config = dict(
    num_hidden_layers=10,
    num_attention_heads=3,
    intermediate_size=768,
    rope_theta=10000.0,
    rope_fraction=1.0,
    qk_norm=True,
    bias='none',
    init='trunc',
    init_std_qkv=0.0422,
    init_std_o=0.0,
    init_std_up=0.0422,
    learning_rate=0.00832,
    beta2=0.98,
    lr_head=0.00877,
    max_steps=3061,
)
Each number is 128 + 24 x the weight over its row's rms, rounded and kept within 0 to 255. Layers, rows and columns count from 0. Numbers have three digits each. The size before them is the row's rms in percent of the matrix's.

# layer 2 attention query, 192x192, rms 0.184, rows 105-191, columns 0-63
098:110151125145106145131115102136155149089125122112141200130165141129130106136129136122093130152073104128157099080139150161111085128142118116149155141123120124099123111082140129160148149113159159
114:092113110149120101129162111147109090129168121191149146117097104131139118138131112109135095138091118109113105171130141109145132116103113142148122105122121072113118119089102123143158142148150127
111:104137119143093103155166122142112076173156150122135126137130131095119130143031091153113126134174109153095062114160159139120119134093117145089129123129112119121120110143180137095115150112146135
084:111163096130119115121131130143171123189133129155132100141131106155109106164092119116160132118160126107160135129122129132092146123158130112131132145139213119127109124080161142140113152124160162
123:113157157143111131139105124170130122139101079113159123082150128163157115123102134143146149129128126116102139089116176099149114088143152155121106104129132131166115104154096088120113123169121147
099:129084092121091131156157110079143140101124100094106182127155123162191114135115118108140102115112114156108136174115127102127173103097106101177118124121159095098106105084118100108124158128162140
112:125112069145119078123177094130111086150146155143125154141115119110123143109098149138119117115121118141172178161133125114128150151124114111129147156163136089066125091142155131110134137113168127
099:151147126086159099121106137099115082165130098130133157108114161148133165094111116156159098111117113105154149122093121117117111097113124103141110119132127126199111177122104141155120182175134084
097:088141126116139155134119177119110094104139110134139115108151142142113124120109113165093140094160131131117159115080116124130077122155115134123081139153156114125126143142085115122121115164164136
101:147116125135146148104105141117140165104147139090139113131129137122113115143149141149117165132161085113077148139102145102148049162162127121160103115138170093131096116133090094117149092105114105
088:095096157159140105108126129121104109127137160132089109106134122135117131177086135155122138115132134126140132130102124130094112121108108121126075137135104157125108138151125126128155141157127136
110:144107140130151122137096110116151120141162127115153157114178149122118112126138122156135069176115147143093180110100137103158141113109155164136145100135119105089127170127065142140133103134101142
110:124133154139175125155158138043168115125117193121119116096131103146116158106104110180125151094115118140095137105071148129108115145162108103115093097149117140094153090091154123128118085129107140
103:135126104143089139136139116136098143133152125113147153124156105118109135093110096159118118149172065146126134107112167104132126112117135113099097119135132143119190131123122164118117150128139159
111:128124125104139130139129102181145079187106132100097135081138143159094083112152104104124111121146130140137098111171064114082095128143118122108163137118117166120097111134106089115120135165157159
103:157134102126086159164131151133130121134140118129123116143179118080165150149107137111126127151131113089111092119140106121122169125137103131140118118111143136090169162119169124099092149158134121
129:118108199152085162142114131149113139123114138109140139155118118117119139148107143134129123128149107166102161148127137120150117114124133183183102138123100148111095146138105153151117105105158116
113:107147138120137111145143130134164155152147171135154133128092139132115128179154118161158134120102128178147129128128086106142097082114145133117162150129133149077110129130130101141137128129127113
102:162117079132143117120125111189106119173182122156100108161122155120098167113139136160114112129124141131120178162110152150124148122101122121130148168127141124138124116125145134103131124143105104
107:121144103100127102120111138119084106150143094163146109117124124113131167112146121094125157110122123113093089103135131149116125117133105132193191084143129112094151160158139084142133136121128117
106:140144148159159152127149080116130149096089146107142163158124091116131141133144126106138140108132111124092130119095145166146125125128088137162123088117136117143099121119144127148096149117125145
117:137111143100147130146145118128132097083159144137085156087108133106136168087141138100092120141094139133123148142165143124107153160113092133110118147138155104079178120153130142137117120147086139
103:123091117135105115123174101151155169147139163161113163123157123118152080163128166143102138114119134103113144112164128099137118139148114136109138160124103123134125127120181158155118150112125120
118:073108167114157109130156148172166111108113131130115115103108151181116098158116131154095134114140128097138096148117134116109181119129131103121177143078171128097125108124159130102110172106124118
095:131114083118126117105142146116135141172159105158098138116123148145111145164072132128137120160127169096111120132147153155126148146129135139113140107139149121128163093117161115129104113146090107
091:155101155121138129110155114136157123107129122118117127132161120170144150135087189129117124114173128117113150120148157144124134125128152144131116114061171105117135099121130102125165146105139125
096:155153146138101151081133089108134134173164163080127118123144123158115135108052144124118124178154111139153160185147123139117109181139117147106149113092131123131148119151121116136113108142121117
073:114101120123102134119134165125094161115100097133142125115116150145112145118154142148135083132143114120119090142117114123112148100157130116172152169127133120131115121148099161156141158117116113
069:144142113122111110144099095118125152128092134107158124111135164114170121131112139101165082153130140139130186103073133117110099137137130158124070162125147115110107094135099159103156147125167120
073:108171131136112172108104126130116135078162096147116156169136170142098155137102133155114133096171151108126174140111137139106146134096131165126168099105118110169191142119161119139161078127130146
090:144127128154174085121165161137165083098133103111101098144128160143111122111085136130134153136132112113136125151092140125130202104126116147136131118086143133124112153139158160095132139095116150
082:173115154091163144105126167127142124156132091117097095105147091123131141115110115097124126164116143112139160136111125131161124133115103101150172089112114121181165091110107116120124110142098109
094:116155111098122122124154104128091187156151105098142126179113150136138156137118120113117133114164140123139117080153166117125094124125159091114146129134203135125173101101154112145133132090156101
085:108091163116137189138104139104118126135113111150127108158098121076154160115120099116131134155173113121165143170130107147089117135098124097141136111111079137122078111144133126134134102159082134
078:124153197114170145155164117111139167119116132125114071154168136123107151142147120117092152147160144126127109125097135136132113105135163132105096119159121117150145164143161160135102127088105090
091:089128096159128134117137143107118116124141171134158096173110108089093106163180166121155114111133143083111121091129133126139103169139112105127102155138113121105109151164134104132147103108201119
088:166128137146097132130133129112150128163192129104104144170154119127119085134145120154138098088145136099158146112115093113115105110106134115111156128077144176087108115111128153105183135080135114
077:123132131148139209165120124094125132131123103167170108167132102090186108088130106136092130173145155075149111153103153122109085145131138125125120109113101101139105140160123118084165114176086139
084:091138120083163098152107130134097164143153137180135149107085124122082123145082078147089103110137142101118164125154114159151117182121156072104112124105109124121110166127094119112122126091127069
102:119085183112164101195130085169130088167151120120133136111100106156124123111170150145127116131126142132100080158135147125126120114127086099118156131111125147101125152159109123092116159116151104
084:102103193148124165118133146076121130178119076101152129128145118140129156108136122117136150136107132096137118140120132111145134144146107146114084140105149150161105145173157184133123133104152103
128:142135133181103109147092125110163128131105064092065129108127130154152097142137132160112116139111139148148147126160151106148116131115104137094153088085179125127118176129130158108124183111128158
087:112148100079121127122131111117147162113142114135112113172099130182100165146103137147097163159135101138146164139133155133121085116147116131119127149108115111126121090112148123142177123182123138
097:137153196131097127130124099159113130131117110146113135126122115097155086129143087111089112146130139083143106129153101143120122144111094146107149126111100094132108119149127100132106122130144135
094:105104108164151107140136102142164096168127147084117176137137145125119147135144092127111087125127126080101113107108166134146091118105127149130166157134157070133116171105110111087155123153123153
105:107103127111107135110167147112159121132184160141121123123084104146135159095109133114080125090110090174128140118079108099070087132125116137094121131109107100121128117108151097121110109163148133
121:153117131166161101152167154127112086170146169127134137141157114102129106119089142088159153131120120144122085143103134137116090110158080134095152158166101125107107148117114151102114101143115114
109:161103149116065157117146165112126130155133093148134098154136154130150132133135139132139091110152134131077107084135138144083122173083143078111128122106189117136148123144108135155137114094125151
096:148126124136108125113126126110139115119189185116109131097113062145104124141097178138160133152109156144180133138116117135141123115100145143068111174132138161141147110161110141106125106114081080
102:135107129108090130156149134126142121143161157148109155151157155175116113135154096145151105165163109084117102108117126137149123115151118133176120122094125143112130134139126125130160144176141116
110:109111102173061103154122184084124110119141119092106141140154158147114130144122149139091115113131118107106156134112105103115135138133149130112110118156142130108133148118125143137130132117145144
095:144094116142119135133135089127170141090151092118099100138110110126136096139142138157163121134136163107119088156140144151146070146091083100131116127111088110117100183114147159151127086147114103
089:117118155089095179120158138132173111104130127103141119119135109110137115092142104140096139135151109122149137148103138139118128138111151088123133152129102097114142153094136125139136145137095128
092:128134160146140135182083128127100131129079124115127099121119152133134079118125124128076141122121103096097117090137207156123138189127171164165127113122107128114119110095118154108171152135095138
099:113135137088149135123130154131130123129140127132173136134094149121140201144155118091159137132109156150096137109130117140136107128084128116119094146131116156129128128116136095158122115100157174
095:100115133084167123127139145126145103105108144141117105119109155165144095164114104167102144106128112106124129149123147153096156166110143123130140148100133107082089135098150101095103150098162129
084:134109124112107135053139120109135145160131133095127154122163114136129131118126119115091115148144135138163110117105164133150135143141129141178100111107166142154175098110156147148160176148140139
084:100110103142107122121139138122172073100143103138083120147114151138105122154128167141111109109193092124135143125124122104152138081134106127105153126090169148125116144128085121159129179124111135
095:134146142163146115163135110091097103141137126108121136137148118115140112124157164129100157110075136122123130122097141118094134161118110077150141108139138108091125116147123117091106145147165109
074:160158096147114143099106121095136113096102100097140147154118118100147127142151118115118091117123152123119121103174090127192107148135122139168116128156143163088096146131070147128136116129136143
086:131101149157112132128104124101131056135142104152118141129146187142086130084103133115104115122114105181094136101122131121109116116092151097121111174132163110096135140167158113133127137147154151
080:078110140144148136148138134163124145138141158093127090145149125168130108133102111123091124117135118111112116102127133138115132146117124110111097189123173063143098089106137129089094146138132110
090:159093124117172140145110121138151087145122105169108136136136165114140172158125101130127130137119099119044102107097154106156133080094124128104111127151117152136108165157124109110152158091150149
069:098124096119155147161159153144147096111118128130120117086124106116119121165110171128063122119165144130113139150134087149140150143136120092115127127141182095114124094134143071106162130138101102
083:097136104157127070154090108126163157099126118119130136109130142112104140087092144132065134098144136155158143117114137190161122192092121152130141098139135122121128127144122141116134108153109120
087:153136106100110126108142117158160120086166129120127129114091127107114129135092176180103134123113117107138129112098114098126115137100133102095141114125106154172076150136147117121140155105157074
092:122115137081121112098101103154162102088095090122130124161130143121135161123096140124097076154133123132116088124130118148142134151182103098120136163110172142108141132130114126146112097150104187
064:114095111116141091109147111160120144152137135139128157147091111149105129145115133149163135090107142133159123118142149160110176141126116113144178125098155148100112167164161124151102148124121086
090:129117098164132175106114111147141126075140124144143102119141142153083128115079143077151132113108133156133118140120107139125124135156153137101115149162137132172121132077081127134119085120131112
091:112144134119156137140098111148108143105172142135148132107123144130104119161136121105113154101101152142150161156119140158165117125142104134138110141182115135128083147112164139107141112122132108
089:132141128125104133164138086148117077110125151104169170104133143148137064148164156122128136167119171071149098154110159145094111118146108137147112197088148110107104102125144108127123132106116140
104:114118107180126099118140143123131082118096129093173124149149139132141112066110139143129160082099095147118134146152091161094091167102147125140163124126159077157134107084141144161124120137164134
099:128142123084186107157134141121080136113107120124136097118088154159140161095191113132120173153137118127119137134111156102125080172144113151131170123151163121113159135118097147142146126110100132
092:107111141130147155152132131108103152126121117141142191103136119137115110128103130095147123118131105106140164133126152124138133144105121112137149118128167094178125106157115121163161122093116144
069:120122155117146117147155115191113134105122137161118106106110108128097125118137117128107149153186156129125072188080151145096138164181110076155153100113160096127114079113091087116113122118124148
096:119094123182141093110110112143088089126128187153124091090127111144091122120138144136125091163167122145120150134118191127144143125112080133148156157134150118114094149143141117114117100103138115
106:138109135147093172087107155132119100159138129163112106157155128131186158162135107181144105126111072091111160129160131143141168116140134160136142089122151118145122097130130152110178132148132116
097:137129136191136108139153092140180176117076098083131101117155151124128109144126132151103124096150103126110133094163157121124108082091122162120134177135140102107129141133122125136082159098140144
096:118103112108095109121130155114125089112103106138086099089174120134132145087072114112058150146127135150121139137105117112123124092141129089089178144093180147092161128116125118100125160131122145
094:130147126131135120106139083136175133120111106130085130114154113084126122139153130148141135135122122110180130130104159150134105114137137142116138079138159098118135164083139114145147137135108105
107:156101166156141136122143158121133084139142167145104128126129136115099129111077146160078156117099112166097148124168112125139137104150087132097145121140100129143091132148129118100087149163154135
087:132104141142148132121168111133107094132177130139059106117132124155150142155089186135120102090097092109125150139167083179162148101122145142182138109104100102154122153120131093113112102132146122
108:118105158126185095170147118133117137119152136130149182119157097151119159127132092106136125154098150123162104142094117107156153128172148148180127136144104121161123112126138189128137101138127148
123:108121106088101128096142125106117103097107123125125148121124134128111152134141186149118122186132150058142117135125147140137131180152132137135138119146090075154126156117119130130112102146087139
087:100139150116116145155113152138130167131104122131147161126113136140139124158143131141111116082134116124115103109141137113137079145093141144150137116100143160078084164148155112133128114140196121
104:115148112104111143156146161130172109141134089112091090132139114159169139087070114102099103121108090134134147135136102140153131103114146121099140172139133117098105120134115134141137115162127154
104:142180112148183158139131161127165112143096142113109107165182176101190131127148128167166117099082111120093143111131096097151137113114088109147141137126141163089129181148134116114156178160121141